python train.py --parallel_block=false --init_std_up=0.0418 --decay_shape="linear"
Each number is 128 + 24 x the weight over its row's rms, rounded and kept within 0 to 255. Layers, rows and columns count from 0. The size above them is the row's rms in percent of the matrix's.

# layer 11 MLP up, 1280x160, rms 0.0913, rows 860-906, columns 32-63
size [ 98 122  75 108  96 100 100 107  96  89 100 104  79 110 100 101  99  94 100  90 100  97  99  98 109 108  91  97 103 106  91  80 103 108  77  88 105 106  98 106 106  97 101  86 111 101  99]
[[116 152 122 172 108 118 112 134 118 106 141 130  82 133 136 113 132 144 120 113  81 164 135 132 142 114 127  78 134 158 112 128]
 [127 159 139 113  91 120 137  97 109 133 155 116 160  90 167 136 162  88 108  99  96 129 106 154 125 109 141 127 109 147  80  93]
 [158  76 109 123 140 111 142 140 110 121 133 136 107 128 126 108 119 148 117 111 110 115 178 152  78 162 133 104 101 191 147 109]
 [144 150 121 128 146  98 154 113 171 128 129 134 138 117 124 174 139 134 142 159 101 112 165 146  99 137 128  94 156 136 162 104]
 [ 99 132  95 129 104 115  99 133 142 128 105  86 135  91 131 136 148 186 137 124 113 109 122 143 119  99 132 127 141  91 144 135]
 [154 124  99 154 104 105 131  78 183 174 179 142 136 115 162 155 166 156 155 126 125 119 114 138 114  79 141 123 147 101 114 143]
 [133 109 118 145 120 123 132 136 109 158 100 142 144 140 139 141 118 131 180 107 112 175 119 103  90  96 130 141 101  98 167 144]
 [178 131 127 132 124 110 163 127 127 102 134 100 137 108 107 104 147 169 110 124 133 134 137 147 135  89 130 147 143 127 145 116]
 [137 156 100 109 186 108 129 143 121 100 112 137 124 106 105  93 131 136  73 116 125 120 120 134  81 142 123 152 150 176 128 115]
 [145 124 118 141  99 149 166 102 113 169 126 126 154 148 174 107 115 121  97 124 122 166 122 134 129 102 134 129 121 157 130 104]
 [154 154  93 129 133 108 105 136 125 119 138  68 144  82  87 120 141 193 115 107 103 101 125 146 153 124 132  97 147 132 103 123]
 [105 120 151  86 111 115 174  95 158 152 137 141 112 123 203 140 114 157 116 146  83 117 150 135 126 147 150 152 164 117 131 103]
 [164 139 126 150 127 154  91 139 126  86 115 152 117  78 123 123 115 142 122  67 123 105  98 143 108 184 114 141 128 123 117 130]
 [154 144 122  65 100  63 119 114 132 154 115 137 113  91 147 154 129 157 117 170 109 138 132  94 127 104 132 171 185 132 162 118]
 [ 61 130  84 124 181 166 135 140 127 146 153 155 134 120 143  92 116 139 125 129 132 124 126 121 138 110 108 142 100 154 132 145]
 [132 151 130  81 112  78 110 153  91 119  96 110 159  98  95 160 144  97 143 127 131 118 138 142 114 122 128 135 131 119 147 171]
 [155 142 110  85  98 127 149 130  89 131 135 173 148 112 188 137 121 104 122 116 144 121 162 105 112 101 146 103 115 120 117 120]
 [149 160 137 149 120 126 135 116 146  94 100 122 131  77 120  76 168 146 170 167 119 152 151 122 144  84 140 123 111 112 175 101]
 [109 131 133  99 170 126 112 160 128  78 135 114 169 137 139 114 116 139 130 135 113 127 150 162 109 130 134  96 163 145 113 104]
 [132 202 110 148  80  85 144 106 147 141 133 118 134 128 145 127 111 136 135  72 100  95 144 166 121 138 121 122 191 123 139 130]
 [146 121 159 119 138 133 120 121 121 109 146 121 141 127 111  97 184 139 126 150 104 164 125 135 128 148 138 144 126 137 172 124]
 [138 139 116 149 146 148 130 142 160 115 180 138 161 109 123 127 103 127 158 144 108 126 117 111 144  61 132 150 143 112 100 164]
 [ 95 129 176 130 129 107 131 123 164 105 120 157 198 132 149 111 147 100 139 161 122 126 119 111 132 130 115  84 128 120  86 118]
 [143 133 158 121  95 117 123 139 146 106 134 137 123 116 149  85 139 116 162 107 145 139 149 135 109  92 131 147 133 110 133 141]
 [141 199 119 106 113 101 149 189 142 124 127 105 163 125 125 137 129 126 108 103 125 144 152 168 166 123 125 111 132 110 145 157]
 [137 155 109 111 131 130 102 124 116 134 163 104 166 134 161 162 136 117 165 112 114 145  89 128 146 165 136 130  89  87 124 126]
 [145 157 128 146 118 110 152 116 124  86 113 107 145 110 139 163 134 167  77 140 132 132 114 180 118 103 140 148 117 132 114 171]
 [112 104 175 121 156  72 110 127 103 126 147 142 150  93  87 150 149 134 139 101 154  98 133 190 134 108 164 144 155 156 157 118]
 [137 111 104 137 141  94 113  97 118 127  93 146 140 134 114 162 147 140 129 138 114 174 154 174 171 118 122 123 111 119 114 158]
 [136  95 131 135 138 139 140 122 129  90 149 123 154 126 140  84  84 153 161 163 115 106 146 108 135 126 132 155 123 149 144 125]
 [133 147 147 107 132  99 102 132 147 134 117 136 107 151 120 138 132 129 178 113 165 116 136 158 138 110 158 124 109 141 173 165]
 [135  74 170 114 147 158 180 146 125 135 120 125 143 134 115 121 170 149 168 174  91 145 116 144 132 141 121 111 143 118 139 165]
 [128 118 146 136 116 151 113 151 176 125 119 174 165 101 101  80 103 153  86 143 151 120 157 177 147 146 150 124 118 116 175 160]
 [ 95 156 132 112  66 118 146 152 137  98 107 130 124 158 166 145 159 115 109 145 131 125 134  81  88 132 132  75 104  36 120  89]
 [215 116 122 130 103 140 134 112 108  83 162 151 112  89 154 123 157 150 126 127 109 138 101 150 120 137 122  94 132 137 127 146]
 [163 170 153 119 148 133 143 151 132 146 126 125 167 140 130 145 122  92 148  75 146 125 143 135 124 117 122  91 195 127 108 156]
 [ 93 154 110 116 102 114 135 120 109 143  92  89 146 147 100 117 123 114 157 124 160  73 149 123 112 120 121 130 141  87 141 131]
 [104 121 167 117 112 162 159 106 115  92 143 120 124 136 153  95 141 163 148 151 120 132 154 167 160 171 150 109 126 125 138 125]
 [153 110 131  99 129  74 114 142 127 111 114 103 155 153 126 157 115 115 115 124 149 178 131 124 154  98 132 159 138 126 132 118]
 [118 149 155 132 125 108 150 158 145 115  96 118 130 116 145 105 160 123 141 104 141 172 149 152 112  83 118 103 127 127 126  90]
 [ 89 129 132 178 162 133 125 103 112 141 121 165 167 116 145 147 125 150 145 114 113 133 111 147 126 122 122 117 112 141  97 154]
 [184 146 101 104 139 140 158 129 123 146 100 122 158 118 118 116 115 168  97 117 120 102 171 115 115 178 141 160 113  95 121 134]
 [127 145  81 158 140 121 118 151 126 107 116 121 145 103 186 132 123 107 118 111 100 107 142 122  85 133 143  81 143  65 161 140]
 [ 69 104 136 103 108 100  92 138 109 141 134 174 133 129 169 108 127 157 129 184  96  98 146 134 130 124 129  97 119 157 147 195]
 [152 159 125 123 124 115  99 137 164 121 167 160 134  95 127 107 151 144 122 114  97 113 100 147 191  92 136 139 153 141 164 132]
 [152 152  81  96 146  89 102 125 134 108 128 133 139 146 129  91 111 134 130  64 152 120 152 116 155 156 128 124 166 126 125 114]
 [140 131 128 163  97 150 149 131 116 150 127  97 127  84 150 110 108 134 168 103 182  76 109 154 125 125 131  83 146 115 124  91]]
# layer 11 MLP down (transposed), 1280x160, rms 0.0929, rows 860-905, columns 32-63
size [ 95 106  69 114  99  94 107 100  90  86  93 100  77 106  99 111  92  90 104  82 105  96 109  94 107 102  95  94 110 115  95  78 104 103  76  87 128 102 103 101 111  99  98  83 109 101]
[[119 130  82 143 100 147 131  93 181 142 121 151 166 118 135  90 176 110 134 107 144 143 130 162 136 105 131 125 120 146 119 119]
 [109 133 135 148 126 111 134 144  97 142 158 117 161 116 119 175 157  96 126 110 140 137  69 125 122 140 126 141 133 144  84 101]
 [101 137 156 149 155 159 138 141 109 126 115 156 160 123  91 125  82 118 118 110 128 135  78 137  99 136 134 179 128 134 165 133]
 [106 157 162 157 131 130 164 138 148 137 171 137 132 128 106 166 162 100 112 159 148 139 109 108  80 184 141 124 160 141 117 137]
 [166 131 122 150 119  98 143 129 170 154 106  81 109 133 116 131 159 140 111  76 128 135 124 158 109 109 120  93 155 134 147 127]
 [123 144 119 138 163 162 154 146 147  77 122 106 120 173 104 140 103 126  90 108 164  98 108 135 158 148 125 114 131  94 177 117]
 [113 137 112 117 137  93 173 116 159 158 120 142  95  81  96  79 117 118  92 133 120 119 123 135  87 186 156 117 124 131 109 112]
 [129 130 136 100 167 100 135 124 101  92 125  97 156 160 117 133 142 128 162 137 102 123  75 167  85  76 109 172 140 122 143 177]
 [173 112 104 123  84 116  93 135  95 140 115 101  98 147 125 149 128 130 151 159 110 186 124 146 118 149  82 138 107  96 123 163]
 [160 147 135 176 108 115 164 137 134 127 107 159 142  76 155 161 114 114 122 142 160 122 104 104 135 116 133  92 130 125  72 157]
 [138 172 119 111 107 117 155 156 134 172 142 128 141 137  96 138 168 105 110 109 142 152 137  87 175 169 130 117 132 138 131 126]
 [ 99 119 152 102 142 181 150 119 114 123 155  88 117 144 141 103 133 154 156 125 120 154  98 127 150 142 116 112  64 144  97 138]
 [ 95 130 157 116 141 134 149 143 146 132 156  96 137 142 160 120 123 102 117 117  83 117  83 134 147 125 181 182 101 138 113 172]
 [111 112  97 101 175 148 184 113 155 131 108 149 123 130 123 112 129  92 152 123 153  83  92 154 143  81 133  92 140 100 168 157]
 [121 116 152 126 180 105 137 151 137 145 160 156 150 131 112 111 118 116 143 140 183 136 111 125 131  87 133 119 115 166  97 156]
 [156 112 130 117 159 144 144 103 118 107 175 107 143 109 118 116 146 130 126 174 104 175 121 119 126 175 141 147 109 142 102 147]
 [148 137 133 124  86  75 101 126 140 174 110 126 124 100 124  81 126 110 136  99 112 124 120 109 112 145 137 135 140 142 141 155]
 [103 119 136 107 114 148 145 150  91 131 139 111 156 132 111 171 112 122 137 143 153 174 102 101 115 137 133  98 143 161 128 129]
 [116 140 130 147 149 138 142 122 122 153 139 129  82 113 141 134 133 121 141  92 160 143 121  68 139 136 160 121  58 141 127 115]
 [121 106 148 161 148 133 136 145  93 141 178 152 140 149 130 128 109 148 131 101 175 107 117  74 177 151 104 125 122 116 125 194]
 [129 110  98 147  73 100 180 123 115  96  63 135 148 127 122 124 106  90 155 142 126 104 108 130 110 128 136 119 121 126 107 140]
 [153 135 128 121 157 107 118 120 142 130 190  96 129 127  92 131 123 111 110 106 125 114 144 129 110 156 107 120 172 150 130 140]
 [113 137 116 140  96 131 140 131 168 111 109 154 124 143 147 133  90 120 129 101 124 132 145 121 119 102 143 118 189 111  99 129]
 [160 123 157  94 119  64 111 127 163 181 156 162 117 146 139  96 100 165 154 123 115 103 133 141 157 120 143 131 139 109 102 124]
 [ 94 135 132  59  83 158 174 167 160 127 121 121 132 157 108 124 159 132 129  83 109 135 126 154 131 127 134 122 128 113 110 112]
 [166  98 142 107 123  94  63 137 100 118 129 144 151 151 131 143 158 131 118 137 133 107 143 121 107 122 141 134 144  54 147 103]
 [124 130 106 125 134 132 138 138 152  74  94 141 146 118 149 142  96 154 118 165 137  90  79 120 106 136 153 139 129 118 122 136]
 [115 113 111 169 103 138 140 117 135 106  95 138 182 126 104 152 131 148 176 107 142 145 116 162 146 111 119 127 125 155 108 140]
 [129  94 138 128 160 129 155 117 129  92 139 148  97 126 159 122 100 159 130 201 158 130 104 128  88 132 117 150 115 144  93 121]
 [120 115 129 114 122  94 177 107 133 117 136 123 127  76 117 130 165 175 119  87 140 105 124 119 137  78 122 122 139 154 124 100]
 [127 105 125 109 110 124 120 147  94 120 103 142 121 165  98 157 122  83 132 117 135 161 109 142 101 121 131 129 156 148 111 138]
 [119 155 159 102 105 153 152 139 110 109 143 138 123 120 143 135 128  94  91 125 147 194 124  83 156 147 149 142 109 146 132 110]
 [ 88 116 145 155 138 110 126 148 132 158 163  85  92 158 153 126 101 151  87 152 157 117 148 143 123 148 153 123 125 143  89 133]
 [128 190 152 113 106 164 113 115 123 145 162 127 147 140 108 154 174  83 146 131 144 147 127 137 110  84 129 132 126  96 137 102]
 [113 141 166 131  95 168  99 128 136 108 123 149 133 134 138  74 123 134 138 107 123 119  90 111 126 176 131 127  77 124 123 138]
 [144 122 129 139 105 143  99 121 118 128 106 122 131 148 126 121 121 137 122 176 131  58 106 139 143 146  78 105 158 139 123 123]
 [132 123  90 153 151 154 140  98  99 150 112 122 121 153 135 118 100 135 124 136 125 100 143 122 152 109 102 131 113  68 160 117]
 [153 153 127 133 117  85 134 129 127 140  85 141 102 186 147  70 110 138 156 140 107 120 133 117 105 153 125 122 128 119 123 177]
 [139 120 129 164 121 125 113 129 104 154 136 148 133 102 147 159  74 170 157 137 134  83 121 168 153 120 122 128 106 141 145 108]
 [120 151 130 125 137  86 108 105 121 101 141 154 118 110 136 145 126 132 173 112 120 137 161 115 117 135 120 156 137 119 151 152]
 [ 83 156 115 113 155 100 112 105 147 131 137 158 113 124 137 123 112 134  95 150 130 109 215 127 100 103  85 149 144 207 115 182]
 [ 96 102 127 121 132 118 135 123  94 136 112 116 128 176 123 148 139 112  99 139  87 121 150 134 142 173 129 134 103 104 122 130]
 [122 135 152 103 116 166 120 106 163 137  95 125 106 130  90 137 112 192 128 139 133 129 111 116 138 146 140 139  88 142 169  88]
 [107 112 156 107 124 146 125 128  96 136 115 125 110 124 117 150 156 111 163  91 161 128  67 105 137 139 132 172 130 128 177 122]
 [148 127 108 156 121 192 137 145 149 136  97 115 139 126 141 108 138 158 131 178 140 127 102 142 153 159 109 120 140 158 151 124]
 [180 135 111 143 141 123 146 147 131 110 108 126 115  62 126 155 144  86 158 108 154 173 107 106 113 141 111 129 151 104 140 130]]